config.yaml
num_key_value_heads: 9
intermediate_size: 2304
vocab_size: 8192
hidden_act: "gelu"
attn_scale: 0.181
tie_word_embeddings: "early"
init: "uniform"
init_std_o: 0.0
warmup_steps: 216
decay_shape: "linear"
doc_mask: true
max_steps: 7927
Each number is 200 + 30 x the weight over its row's rms, rounded and kept within 0 to 999. Layers, rows and columns count from 0. The size before them is the row's rms in percent of the matrix's.

# down: layer 7 MLP down (transposed), 2304x576, rms 0.0507, rows 1936-1988, columns 128-191
# up: layer 7 MLP up, 2304x576, rms 0.0345, rows 1937-1988, columns 128-191
down1936,100,166,232,188,224,181,180,198,225,241,190,193,177,216,247,157,191,233,139,143,186,178,157,206,180,174,263,198,162,227,185,173,201,207,176,197,233,208,242,216,270,167,199,176,249,209,193,168,200,187,211,251,188,214,185,199,203,217,205,221,142,200,244,139,168
up1937,102,202,159,211,206,186,161,234,186,182,148,241,177,189,232,156,204,171,167,201,219,268,222,188,205,156,244,237,203,155,217,215,204,176,198,230,167,198,204,219,168,203,185,187,182,230,202,239,214,179,216,154,228,252,267,194,236,237,225,217,186,212,161,154,260
down1937,097,226,199,250,166,224,185,163,164,220,229,256,191,151,255,262,236,151,205,165,237,241,163,166,254,219,212,177,191,144,205,238,177,185,203,199,208,172,201,202,180,224,170,193,226,191,236,195,228,188,210,228,191,247,193,159,232,248,150,242,197,194,153,184,117
up1938,092,189,200,237,231,196,211,156,232,163,195,257,144,237,253,175,177,180,256,195,185,235,193,144,182,214,219,200,220,272,193,182,194,232,187,243,225,172,202,168,204,199,157,186,221,200,177,181,180,175,203,191,171,183,204,224,225,218,180,204,180,258,192,164,173
down1938,095,125,228,184,200,189,207,235,192,201,185,311,162,188,199,198,238,189,185,199,226,130,272,195,217,205,224,199,194,186,166,182,197,246,212,223,196,245,172,242,210,233,250,215,224,222,204,169,212,156,167,231,197,197,240,200,181,233,179,176,161,218,178,265,182
up1939,094,233,190,162,234,167,163,177,192,231,172,210,206,229,216,160,171,157,185,203,197,242,182,214,195,204,196,251,211,224,190,190,200,231,195,236,137,142,200,196,217,219,172,133,238,167,182,196,244,166,218,107,230,190,239,178,184,163,102,209,165,160,224,166,175
down1939,090,193,255,185,186,199,192,244,237,159,233,288,161,208,234,251,195,121,151,163,210,189,196,168,216,155,202,187,193,197,195,248,193,226,231,198,191,238,227,191,213,219,235,191,247,246,220,236,175,203,230,192,184,177,178,183,254,175,234,202,220,237,233,145,200
up1940,105,190,159,204,204,188,272,182,198,232,219,156,170,193,166,228,168,204,164,217,189,184,197,226,206,158,254,187,169,155,192,157,181,205,213,146,164,207,229,219,183,230,202,204,169,212,198,202,134,194,219,172,185,187,192,162,257,220,169,204,167,218,186,237,244
down1940,075,228,189,215,140,163,196,175,230,185,177,236,227,219,221,167,233,183,215,224,200,133,211,170,216,183,189,239,229,216,189,200,209,167,214,209,225,183,232,202,221,214,178,217,228,208,221,171,216,252,179,202,175,230,174,267,192,238,167,209,197,166,213,148,153
up1941,101,198,188,207,213,194,204,227,149,160,183,178,194,137,223,226,182,184,193,198,217,224,164,178,196,216,192,229,219,173,237,194,161,136,175,191,151,199,171,139,233,213,224,179,212,168,198,218,194,151,204,208,214,159,209,179,168,198,201,262,231,195,199,234,203
down1941,104,232,218,184,165,161,205,171,185,193,203,115,214,206,222,103,216,192,238,230,209,154,229,226,221,226,154,159,218,218,237,162,198,124,235,228,202,147,189,225,160,230,221,179,187,227,245,128,210,204,245,192,177,208,248,213,186,234,166,223,201,157,200,193,189
up1942,096,146,231,185,158,153,231,213,187,240,190,217,189,226,165,204,204,198,152,157,175,208,198,194,205,249,215,168,216,192,240,216,213,165,142,179,215,139,227,151,179,201,209,224,225,193,163,247,218,170,164,195,214,214,222,268,221,196,173,171,191,142,197,245,237
down1942,098,194,158,235,250,210,157,170,195,229,176,210,227,198,202,213,251,216,232,237,209,160,222,187,224,184,204,273,184,167,217,253,230,244,141,223,263,209,169,200,216,194,173,149,167,162,210,229,174,197,198,175,254,220,221,246,186,131,184,223,210,235,210,157,206
up1943,105,169,218,230,194,181,179,228,164,201,197,225,100,185,264,152,198,220,158,216,175,204,225,179,187,151,248,223,190,190,218,182,251,175,199,156,176,203,191,246,188,184,234,159,124,200,208,212,201,225,196,198,166,237,222,206,196,202,159,213,240,184,258,206,145
down1943,096,155,263,168,227,218,194,198,187,233,259,135,189,173,187,179,254,203,184,138,203,216,173,228,146,190,226,199,173,170,162,205,112,228,138,249,183,187,205,195,183,200,211,163,162,205,239,195,144,157,191,207,173,198,185,207,171,193,180,190,188,196,153,232,187
up1944,104,262,161,183,237,195,185,210,249,206,213,189,219,166,229,213,225,229,191,217,218,236,182,143,249,194,228,219,174,189,214,205,229,179,196,173,223,205,256,206,221,217,215,193,262,186,172,186,169,225,224,129,214,223,165,165,128,209,152,190,195,191,138,175,192
down1944,098,218,222,154,216,183,209,195,227,208,195,232,212,211,186,196,179,237,188,176,184,187,200,195,162,240,178,197,224,251,240,200,179,195,218,150,193,230,176,204,202,179,212,180,259,230,200,191,172,168,178,238,203,133,135,178,208,194,231,171,182,216,289,180,274
up1945,100,215,198,170,222,179,252,219,219,245,211,158,178,204,201,202,182,198,217,218,152,152,223,228,177,254,221,177,235,157,144,153,262,136,234,192,106,169,223,180,223,161,210,194,172,191,236,152,209,245,163,208,164,197,217,210,202,227,191,226,241,227,177,134,174
down1945,098,204,186,190,201,192,197,194,181,233,235,176,174,140,192,169,190,216,193,233,203,235,177,267,170,189,171,203,198,268,210,229,160,176,190,193,213,253,192,169,190,243,162,229,269,196,168,212,240,235,206,141,247,182,229,212,248,166,175,160,179,239,178,135,262
up1946,098,193,178,193,196,240,250,235,215,195,173,251,227,196,251,179,192,177,160,113,213,180,204,180,188,234,221,156,144,162,201,181,228,152,197,201,208,154,231,222,179,227,209,244,204,207,190,252,211,225,125,158,132,205,229,176,199,218,195,211,172,162,198,199,191
down1946,102,212,170,171,162,237,254,198,230,176,203,176,220,239,209,184,233,203,184,218,135,233,174,201,266,179,273,154,181,233,230,217,164,229,228,213,164,244,222,184,158,198,192,193,249,257,166,186,245,161,243,179,185,198,185,225,207,219,185,218,143,216,196,167,185
up1947,094,184,201,185,203,183,199,149,157,220,239,217,214,156,207,180,190,226,209,252,176,193,231,235,220,190,236,214,187,195,176,216,220,229,168,170,202,182,202,193,217,141,190,227,250,184,127,210,213,227,212,216,240,198,217,178,177,187,245,206,215,183,228,223,262
down1947,097,200,169,196,199,169,213,234,197,194,243,196,247,233,235,228,246,222,237,162,240,195,194,236,193,220,179,185,189,180,196,165,242,246,236,200,206,215,265,217,217,192,213,166,151,230,214,201,197,253,201,161,143,230,193,250,177,146,135,197,160,211,180,213,146
up1948,102,311,240,203,165,229,231,217,208,220,200,184,195,176,207,132,204,232,157,226,166,120,223,208,170,179,197,230,183,207,295,206,217,256,222,195,239,223,184,192,139,212,179,251,251,214,234,231,201,208,193,156,205,174,161,230,199,247,140,203,185,207,237,179,150
down1948,098,218,192,184,187,183,165,149,217,231,189,177,206,197,202,207,159,213,259,165,205,181,224,207,206,222,219,264,181,135,162,225,179,197,168,204,173,157,160,170,235,167,192,174,182,168,213,199,238,186,188,214,220,198,208,203,174,215,195,206,167,225,230,180,200
up1949,096,237,178,219,208,199,231,225,195,194,190,170,146,204,179,256,143,196,233,179,166,237,175,133,246,221,183,193,242,229,220,178,210,189,205,187,182,243,234,186,135,229,217,249,190,139,179,243,202,199,265,213,195,182,243,206,194,219,158,225,161,222,222,182,206
down1949,107,194,178,149,177,209,192,241,176,149,209,164,192,191,195,195,149,193,180,226,251,166,233,179,166,145,175,191,243,155,200,209,193,254,118,132,159,236,235,215,215,186,184,131,205,281,196,248,145,226,228,178,177,170,226,155,191,237,267,218,158,173,199,221,197
up1950,115,243,201,188,230,195,218,205,209,220,198,189,233,138,181,231,181,230,199,191,164,156,213,174,182,210,192,217,240,207,217,201,232,193,202,120,165,191,184,242,204,150,205,196,162,261,126,196,224,204,203,156,226,230,206,204,165,246,248,208,192,222,195,225,262
down1950,116,229,206,212,263,230,146,217,241,214,174,194,112,172,221,232,200,225,211,207,167,178,213,186,167,196,218,196,226,224,195,197,206,187,173,119,215,156,188,215,251,226,158,136,212,196,194,213,218,176,208,151,217,231,189,219,186,161,198,196,167,168,204,204,210
up1951,105,240,178,188,183,157,221,197,150,161,160,185,213,240,180,176,253,176,157,233,217,194,247,179,210,209,217,206,196,192,197,230,238,139,203,188,213,197,227,235,174,211,241,180,169,211,205,214,234,233,276,204,211,254,262,161,253,177,167,185,213,208,219,179,195
down1951,103,239,179,183,116,139,153,233,200,171,213,193,232,184,144,127,236,243,179,144,216,216,246,236,193,168,212,183,178,223,229,169,212,193,219,174,225,192,216,228,232,184,222,155,190,229,161,146,160,240,229,156,197,175,195,228,192,217,185,178,177,220,169,213,196
up1952,102,264,220,215,257,172,209,150,183,201,190,153,184,188,169,252,129,171,184,183,199,224,176,203,165,161,169,216,201,228,210,151,137,195,218,254,168,260,194,210,194,189,259,182,236,190,181,224,183,160,222,225,211,220,234,196,184,188,207,232,191,233,168,226,201
down1952,095,268,211,217,224,187,213,231,238,166,214,123,171,209,150,173,204,185,232,168,218,224,217,177,156,215,214,144,246,238,181,199,199,221,191,180,258,210,220,187,206,202,217,185,192,196,222,254,181,218,148,177,161,261,163,161,240,198,193,168,212,223,223,176,267
up1953,101,186,170,199,186,198,237,215,158,208,213,153,211,194,224,212,155,201,168,259,190,236,192,163,206,232,185,200,181,205,183,109,204,206,234,227,190,222,176,251,185,191,204,147,212,195,182,219,98,209,200,173,187,231,240,239,188,218,197,216,182,210,209,153,202
down1953,100,212,215,169,186,146,170,214,176,182,181,171,178,190,229,201,223,194,182,247,204,173,165,165,217,228,185,189,146,219,225,208,184,138,169,186,235,182,197,272,202,223,235,164,152,229,241,211,180,175,152,170,212,250,222,172,156,223,217,211,209,224,215,249,205
up1954,101,190,143,190,188,172,234,146,216,187,183,215,161,163,158,188,163,250,198,210,238,194,242,235,186,200,213,205,169,188,198,167,234,223,199,167,131,246,179,207,196,195,242,191,216,218,172,228,231,196,215,207,190,241,224,212,177,214,198,191,240,199,194,233,214
down1954,104,204,212,181,150,282,212,235,271,194,186,230,184,149,221,202,241,193,204,237,220,214,261,164,220,190,155,276,207,192,211,212,191,220,178,196,215,144,243,226,147,158,165,226,213,180,213,173,212,207,186,248,225,200,181,195,202,239,202,203,200,202,192,164,226
up1955,105,162,208,148,226,188,221,233,234,202,173,231,137,223,183,149,145,210,157,227,202,232,211,180,154,159,267,225,239,190,200,214,138,198,172,193,170,180,224,229,165,146,251,224,193,209,104,231,173,188,243,156,190,202,187,176,238,197,176,139,159,172,185,163,189
down1955,104,181,149,246,199,200,189,177,205,199,143,218,238,170,182,183,199,271,225,243,173,228,220,216,223,210,198,220,235,260,196,207,178,193,159,245,169,180,224,173,206,210,242,215,209,234,205,190,224,178,196,189,130,184,177,192,243,179,179,155,192,212,197,196,158
up1956,095,197,202,211,191,233,218,174,200,244,260,191,168,183,157,171,182,178,187,201,203,220,223,209,185,229,244,216,193,199,169,174,234,172,251,192,240,222,221,179,105,207,152,190,137,202,149,160,167,185,229,217,220,168,188,259,157,204,143,203,223,203,224,200,172
down1956,095,172,201,182,235,210,186,207,188,208,159,182,232,150,206,200,278,265,233,225,215,226,205,204,262,179,268,179,192,201,233,236,264,268,209,222,195,216,172,192,212,257,214,209,277,204,169,201,191,282,249,177,205,209,174,143,179,214,205,173,207,199,110,160,186
up1957,097,200,202,163,227,208,227,232,192,222,172,179,208,212,257,175,210,235,212,138,234,161,194,215,190,190,232,192,162,191,191,236,171,204,192,192,234,206,208,229,158,168,161,219,205,212,210,149,241,209,265,235,198,140,246,147,194,190,216,191,203,193,218,194,196
down1957,095,212,190,187,151,219,190,200,182,169,175,174,173,187,199,198,169,182,131,183,247,178,229,203,210,218,139,242,189,235,175,172,182,211,263,209,204,187,195,170,245,190,210,207,200,131,240,209,191,218,225,247,165,175,215,205,167,212,181,160,254,245,214,154,228
up1958,097,171,169,209,240,219,190,258,199,200,208,223,216,201,199,193,148,211,180,237,221,179,206,134,204,185,212,199,207,256,224,195,249,254,139,181,193,190,172,218,155,161,189,201,144,153,178,200,242,206,252,228,198,188,241,214,243,181,192,177,139,197,194,169,198
down1958,106,166,206,176,166,177,265,216,232,171,186,249,163,209,173,234,156,195,195,132,171,202,188,251,218,173,196,219,250,235,192,129,229,190,208,130,148,202,228,188,167,180,196,240,204,236,190,197,200,163,177,179,218,273,153,206,205,218,177,198,249,217,151,159,119
up1959,098,229,207,198,205,181,233,124,190,223,200,138,147,198,204,226,194,187,205,201,174,190,225,239,154,202,199,194,175,220,202,150,212,205,195,155,227,234,276,190,166,161,223,235,179,211,179,229,168,158,195,188,198,152,164,214,211,294,162,197,173,222,182,215,237
down1959,096,139,175,186,189,184,272,250,164,200,175,185,223,236,227,238,163,229,210,216,136,219,161,234,192,192,191,218,253,164,188,245,183,177,201,222,230,189,207,197,233,215,199,208,245,189,181,176,213,237,258,205,163,223,251,187,178,152,268,152,172,225,196,167,234
up1960,099,193,209,182,190,202,192,216,226,159,169,254,227,156,220,162,211,255,225,205,216,222,221,218,198,184,192,204,212,112,129,219,168,200,258,144,206,232,186,216,228,215,193,171,184,219,235,192,174,214,212,174,230,215,221,197,124,164,163,252,215,194,210,171,156
down1960,101,218,204,179,234,235,154,217,176,187,184,201,166,186,150,258,218,210,243,234,207,154,194,208,196,179,142,237,185,203,170,229,185,199,207,194,231,263,165,189,216,243,189,238,165,195,193,230,195,239,241,223,179,161,224,208,113,165,245,178,202,188,221,272,198
up1961,095,177,185,201,209,197,218,214,154,203,191,177,191,221,258,211,199,185,187,241,129,218,245,169,209,208,169,175,87,175,221,191,255,253,198,264,178,172,251,142,150,233,197,216,202,241,203,189,209,184,206,232,180,213,227,184,192,244,173,174,213,208,201,179,173
down1961,103,203,216,195,197,242,194,198,199,276,188,208,218,144,197,221,152,233,183,257,171,196,150,182,196,186,213,212,215,209,187,209,168,212,215,198,177,201,198,227,213,168,219,158,158,165,231,183,186,153,187,219,136,179,217,256,193,143,160,202,226,174,186,184,204
up1962,099,203,212,193,115,207,176,198,219,230,221,189,162,235,164,142,183,168,228,198,226,231,179,248,181,199,197,207,186,203,195,201,213,186,246,176,235,229,253,186,143,192,223,124,192,235,195,183,184,137,264,182,167,180,250,184,191,239,182,208,188,175,203,140,146
down1962,110,175,230,240,205,165,172,216,140,213,184,167,212,204,218,202,185,151,166,172,215,208,225,246,158,235,260,140,157,194,221,201,174,192,270,210,227,177,177,189,153,243,231,216,210,156,209,196,206,211,165,196,199,170,188,214,216,236,173,192,170,251,243,210,185
up1963,095,169,159,188,161,198,266,167,153,265,202,182,206,179,179,175,198,157,201,170,170,229,192,196,173,210,261,193,245,204,217,202,195,206,173,172,180,191,225,224,167,164,257,220,246,214,230,205,209,196,215,219,167,202,156,181,211,200,197,211,209,189,190,194,216
down1963,096,221,291,226,176,161,210,193,203,181,197,137,206,241,221,171,182,191,204,211,208,206,167,183,189,199,245,176,174,160,197,209,204,214,226,197,227,181,220,180,189,164,171,204,191,197,181,226,212,232,157,146,218,190,157,179,149,227,221,143,165,214,185,216,176
up1964,103,176,191,195,222,188,222,200,219,217,206,148,212,224,177,195,247,174,137,203,164,157,154,169,177,230,185,192,160,188,193,210,179,240,239,179,195,202,217,153,206,207,206,172,208,204,214,224,205,216,281,261,216,268,270,236,235,114,198,195,238,188,177,234,191
down1964,104,114,223,255,240,201,220,245,172,211,221,192,215,209,209,211,218,221,237,214,205,234,245,199,222,239,227,169,204,156,167,244,188,190,222,196,222,168,224,202,176,221,174,247,170,129,259,133,201,224,186,250,197,146,153,233,190,208,166,187,142,148,172,211,173
up1965,096,195,183,193,177,175,210,203,212,233,191,160,152,229,238,193,138,192,218,201,185,228,177,154,219,182,221,176,175,192,211,207,234,135,168,180,220,243,275,224,141,228,222,230,161,247,246,229,153,189,182,150,240,167,210,229,202,168,243,238,151,201,209,154,201
down1965,100,244,216,223,202,257,189,242,167,165,188,136,189,147,173,188,294,166,179,148,172,201,182,187,198,174,152,171,244,242,189,190,164,239,195,223,209,230,226,170,252,177,209,160,209,221,210,184,194,244,206,201,212,185,196,174,172,238,217,221,200,222,185,235,193
up1966,104,179,179,205,191,238,237,228,150,170,152,185,193,190,192,220,196,209,141,192,183,164,193,278,174,230,166,253,203,183,179,200,207,225,180,158,163,245,192,213,178,161,204,153,219,188,197,174,245,171,209,187,249,209,206,166,169,269,230,184,223,249,173,218,199
down1966,102,208,169,254,230,240,231,183,225,185,206,178,170,218,207,141,224,198,224,184,172,187,218,178,233,198,161,208,205,188,155,161,201,257,192,228,181,173,224,202,198,239,198,175,223,225,158,198,213,172,217,169,275,193,273,222,231,179,192,179,184,231,216,162,238
up1967,103,214,164,182,193,152,226,159,218,158,218,200,172,215,212,190,185,232,215,152,169,238,240,236,174,208,205,264,197,230,204,200,244,202,195,165,177,256,217,207,236,206,205,224,172,180,236,243,154,174,172,180,212,201,155,175,186,234,154,192,177,214,196,174,133
down1967,096,195,227,251,208,187,207,184,232,188,251,230,206,166,163,202,213,219,227,194,226,188,209,171,166,124,160,233,181,146,172,214,203,177,221,188,202,204,137,186,191,218,161,163,192,168,237,175,253,260,221,177,197,215,185,143,193,203,250,217,227,207,207,161,199
up1968,106,164,212,194,225,182,198,200,210,209,212,218,196,211,148,196,188,187,166,226,223,208,182,222,296,186,201,225,210,244,232,112,165,165,253,229,173,190,201,199,187,150,188,172,174,119,163,200,178,265,254,262,213,197,180,211,158,201,209,155,188,182,225,235,207
down1968,099,178,205,140,174,190,188,246,195,194,196,255,198,188,191,215,217,177,152,174,160,178,169,175,174,176,176,241,252,173,196,245,120,129,171,181,161,253,210,180,179,264,152,235,226,207,190,203,209,220,192,206,251,170,197,190,161,201,201,161,204,233,224,187,232
up1969,102,231,249,229,199,209,201,245,222,203,227,219,218,162,259,158,176,200,227,172,236,179,254,192,222,175,159,258,169,205,214,186,214,216,214,208,215,227,230,206,220,201,200,224,180,192,197,192,201,239,188,178,211,168,254,238,184,152,148,209,157,230,158,226,172
down1969,101,235,211,199,163,229,208,204,202,207,210,195,186,231,208,223,217,163,180,221,180,187,241,235,224,243,192,200,163,220,208,166,197,233,202,187,133,200,262,194,189,192,223,262,185,205,228,224,220,226,198,213,247,243,252,155,176,165,187,171,158,246,218,260,244
up1970,098,212,233,162,199,231,228,213,212,228,212,211,149,241,133,233,162,196,187,151,220,216,190,221,158,210,176,233,221,231,211,183,167,203,251,149,181,155,187,225,247,175,163,229,240,207,169,190,206,180,203,189,215,176,279,194,229,184,234,235,217,248,236,204,231
down1970,093,260,250,277,203,200,212,172,183,170,212,137,213,200,226,197,222,181,204,231,182,186,164,209,187,248,276,158,185,179,209,270,175,133,162,186,230,219,236,201,132,181,241,150,236,245,278,201,224,179,160,143,196,217,169,186,188,217,193,177,248,213,204,133,256
up1971,099,188,189,193,158,185,203,169,211,200,160,216,185,210,192,147,167,200,226,213,175,244,210,219,246,145,186,151,176,175,196,190,168,188,192,163,183,197,155,225,197,196,203,185,173,251,199,181,225,205,208,223,211,203,162,225,216,213,166,195,205,173,156,222,181
down1971,096,190,233,226,178,168,165,154,252,187,214,210,229,206,172,176,231,228,186,270,208,189,158,216,254,232,183,158,188,208,227,189,179,220,270,187,223,164,177,171,199,187,173,183,150,127,231,230,252,206,149,243,210,242,236,182,214,205,196,166,215,163,198,224,173
up1972,097,221,263,190,200,189,187,240,196,167,142,188,197,240,216,157,192,173,181,158,192,146,200,253,185,242,219,233,202,156,207,208,209,225,242,229,188,211,235,226,234,187,176,128,233,186,208,215,160,161,219,161,196,228,226,221,190,149,174,217,214,216,233,193,176
down1972,107,189,176,199,198,134,214,238,197,180,213,165,224,188,181,232,245,156,205,209,187,198,169,223,134,208,169,198,229,250,226,261,159,205,216,215,161,157,192,175,169,183,268,160,187,189,217,152,230,243,201,189,213,186,246,191,166,182,152,191,221,260,166,159,197
up1973,097,176,238,202,225,189,266,150,134,149,223,196,188,171,179,179,199,211,169,216,174,186,182,180,205,200,193,149,267,239,181,226,211,193,204,195,169,207,212,207,195,241,243,206,202,158,246,299,228,108,200,170,245,212,235,224,186,181,195,230,168,212,201,220,167
down1973,106,224,162,186,248,178,196,166,186,179,230,144,154,191,215,177,166,189,191,219,202,249,198,252,219,239,162,239,229,203,175,149,227,182,186,221,221,178,174,204,169,235,182,181,198,211,199,224,245,210,183,235,223,220,219,180,187,214,234,191,214,227,184,268,233
up1974,093,227,164,167,230,215,218,199,196,180,227,195,167,200,216,178,231,240,179,193,240,245,229,116,205,217,184,234,216,211,276,234,203,120,194,260,120,195,201,180,197,161,179,196,271,197,185,238,152,180,221,186,200,224,182,178,218,249,174,229,154,188,212,179,210
down1974,104,170,201,214,196,189,201,211,228,199,194,136,170,225,197,126,167,224,166,217,180,183,210,183,232,226,200,172,190,216,190,175,213,191,205,175,197,115,195,191,167,256,234,249,179,182,220,251,184,240,176,151,238,211,196,177,193,231,199,204,161,203,241,236,185
up1975,091,151,202,183,196,193,268,144,201,264,160,249,163,241,213,183,170,244,198,246,160,213,160,203,213,258,217,233,223,211,253,175,198,242,188,201,145,216,201,229,167,147,266,155,209,162,180,224,137,154,260,207,207,168,204,182,233,243,157,188,177,188,162,235,269
down1975,099,206,184,219,205,230,231,210,268,230,183,204,208,198,199,145,222,207,181,190,211,197,233,269,211,224,270,121,214,237,174,221,195,185,188,198,226,246,172,257,235,182,217,221,196,210,232,203,208,191,202,171,228,196,227,187,126,185,207,179,194,212,256,182,188
up1976,098,202,229,179,192,207,156,169,206,160,151,200,209,192,166,169,176,213,237,198,185,190,171,224,260,242,210,176,188,254,224,213,157,250,170,192,166,208,230,234,137,230,247,173,223,198,236,184,199,213,173,215,217,231,188,175,206,176,192,232,194,168,181,195,172
down1976,097,220,188,153,210,163,169,187,189,216,161,266,214,194,197,197,191,238,200,191,172,184,173,217,179,240,218,180,246,172,173,207,174,172,202,202,183,237,213,181,165,224,171,214,166,220,225,199,194,186,258,215,206,246,195,204,141,203,200,265,217,168,212,175,218
up1977,097,207,284,147,254,185,242,258,180,142,235,192,196,161,293,186,196,179,224,189,215,259,187,186,185,182,227,154,202,242,216,206,219,206,210,148,185,200,271,186,198,194,210,237,194,201,205,171,213,154,199,227,226,208,182,193,174,192,249,212,209,172,207,231,203
down1977,093,165,229,224,200,194,194,239,156,213,201,219,199,244,170,214,207,190,158,202,194,174,247,178,276,216,169,215,223,214,230,207,177,173,188,206,227,185,222,226,230,205,199,199,181,161,214,235,150,155,249,247,169,241,189,200,274,169,192,224,221,219,174,142,160
up1978,106,207,209,172,245,195,174,224,236,198,215,193,204,202,176,186,210,218,194,153,188,201,248,203,224,208,195,176,221,135,193,235,200,254,222,149,226,200,225,202,133,203,214,201,172,223,186,193,149,230,233,149,225,188,157,189,229,242,211,247,194,186,215,183,167
down1978,099,167,230,192,227,175,237,187,204,168,202,175,256,213,194,180,216,148,228,215,166,157,155,170,203,192,219,273,194,261,212,176,165,155,204,227,223,234,228,133,214,159,177,236,213,194,179,185,247,193,189,204,235,218,207,251,205,221,197,169,264,159,193,257,213
up1979,099,236,232,145,188,173,162,190,194,205,211,151,209,268,159,218,203,267,230,226,175,193,144,240,157,188,168,167,237,207,197,150,245,221,182,184,178,223,210,221,182,209,187,149,124,147,172,161,212,158,203,164,183,163,246,187,224,180,201,174,199,252,233,221,220
down1979,105,253,194,144,175,189,221,145,248,192,158,178,176,180,184,235,217,189,174,275,204,200,187,235,203,184,156,204,215,227,211,182,165,188,195,244,139,199,195,113,222,189,227,233,185,235,212,161,237,147,179,223,215,178,191,134,202,157,184,186,235,183,189,202,201
up1980,101,238,177,153,209,216,215,201,208,245,198,167,221,218,226,196,183,205,133,250,175,186,154,195,176,213,212,236,204,158,138,189,201,183,180,160,223,161,224,232,198,187,221,256,238,181,227,226,157,182,198,209,213,232,231,259,158,211,221,222,200,185,211,220,218
down1980,104,215,142,153,153,210,152,205,216,191,207,202,219,194,242,215,122,181,212,202,155,297,261,253,213,222,220,187,183,206,224,200,217,189,196,225,265,194,147,179,155,180,249,206,148,205,155,203,194,209,196,166,237,209,166,168,196,255,163,141,218,233,209,167,169
up1981,099,171,152,182,189,187,245,203,180,204,219,192,177,203,197,207,227,233,208,162,200,216,170,201,250,192,190,153,235,156,212,268,196,228,181,179,211,200,282,182,173,200,192,179,188,235,155,190,220,185,238,214,269,188,233,171,206,248,205,204,208,207,131,177,195
down1981,092,185,220,215,261,202,190,229,187,176,187,190,199,213,199,199,176,205,188,244,178,204,223,130,208,155,201,202,189,203,189,246,200,162,124,220,194,198,206,219,223,212,171,234,191,146,174,199,250,229,186,128,169,205,207,208,200,209,222,214,203,257,195,200,226
up1982,098,194,157,171,217,228,214,212,177,178,199,202,168,202,209,189,203,236,168,216,164,205,230,182,195,194,248,222,268,190,226,133,248,225,169,120,98,217,159,272,137,150,248,234,167,206,212,199,197,247,192,196,228,256,182,198,155,271,176,235,218,211,189,221,196
down1982,105,248,209,195,207,201,267,232,153,170,197,139,171,199,201,205,207,228,224,194,213,204,198,164,197,229,181,183,240,184,137,183,185,191,201,248,207,204,224,223,151,204,162,205,225,192,151,198,216,245,241,189,156,155,245,211,228,196,196,198,221,205,164,214,195
up1983,101,232,162,167,201,163,216,194,249,181,259,133,218,182,228,210,219,214,239,191,239,196,221,246,195,139,272,228,209,179,171,187,196,156,173,219,247,218,146,204,148,151,156,212,182,166,210,210,106,201,215,219,166,196,223,159,210,139,209,196,187,196,186,207,257
down1983,099,193,190,196,158,214,142,143,202,153,196,184,183,157,201,184,201,208,203,180,149,247,189,236,150,212,199,184,146,180,228,197,245,165,191,159,164,134,214,146,227,217,205,181,214,180,225,209,229,239,200,215,169,197,231,206,156,235,197,190,208,211,178,215,156
up1984,104,277,185,189,256,221,207,159,190,199,235,187,123,198,179,210,177,192,220,170,215,246,173,181,173,225,251,199,246,177,205,141,238,157,151,143,181,190,170,207,219,185,193,227,241,150,240,232,214,207,169,148,238,219,246,244,153,197,228,209,176,209,234,219,206
down1984,097,186,226,201,236,248,127,219,207,188,196,191,218,163,153,170,208,213,219,209,210,154,247,199,227,182,128,222,204,229,241,231,140,229,152,196,226,200,211,205,260,188,246,264,212,220,194,180,248,253,177,202,211,240,216,207,215,191,183,149,175,183,164,193,188
up1985,094,215,160,182,213,240,202,244,175,260,265,242,207,179,257,191,180,195,234,189,218,197,154,194,260,198,216,151,197,161,164,256,200,241,175,148,208,207,199,165,188,169,255,175,194,242,185,216,203,149,210,206,188,213,161,242,193,204,174,239,171,223,155,204,187
down1985,099,216,168,216,129,201,226,255,231,220,180,185,268,229,161,180,187,173,218,215,220,206,145,202,187,217,213,232,260,191,179,185,181,235,218,215,250,221,200,157,186,199,202,218,219,221,211,235,200,260,224,255,227,225,214,201,174,198,144,194,170,229,162,163,179
up1986,100,194,190,201,249,173,229,184,263,239,182,202,240,154,192,148,155,233,146,182,203,193,166,239,175,181,176,144,193,161,210,217,208,242,169,249,171,270,238,180,133,197,183,214,215,181,166,182,220,155,183,230,203,202,212,198,193,164,183,221,223,175,240,204,217
down1986,096,186,185,146,222,217,178,216,166,180,192,161,190,195,141,186,185,149,212,186,189,192,159,174,188,169,206,153,227,248,249,155,229,218,240,169,192,216,258,242,226,240,208,208,180,222,215,184,198,133,199,176,213,188,180,234,187,190,147,140,154,210,186,168,196
up1987,092,201,162,156,205,170,193,193,226,163,199,195,231,221,189,151,166,185,192,174,225,197,190,144,186,187,200,190,202,202,206,157,260,196,188,222,166,225,171,225,156,175,278,171,176,215,174,221,169,154,219,213,216,253,193,183,196,263,193,141,212,230,214,153,195
down1987,110,183,184,151,207,255,225,198,202,142,250,110,157,248,237,200,145,149,161,213,194,187,232,213,192,213,250,195,253,250,224,165,255,234,216,219,234,192,229,171,210,220,219,199,168,181,178,177,215,230,199,190,187,218,198,250,213,210,208,238,207,167,183,160,239
up1988,101,222,196,166,202,187,199,162,156,171,159,209,187,184,189,201,178,212,182,194,188,168,205,237,203,176,244,181,228,230,151,195,187,160,289,254,225,156,176,236,190,170,187,184,199,168,192,155,123,172,202,141,189,228,189,253,178,238,198,218,172,199,235,133,180
down1988,098,206,210,189,224,193,178,201,174,187,224,180,157,159,229,203,195,193,246,192,202,224,181,215,181,230,157,208,203,184,200,197,178,177,221,228,229,164,201,166,174,175,192,185,187,186,139,245,224,257,147,224,151,182,172,144,195,169,221,220,160,186,229,191,197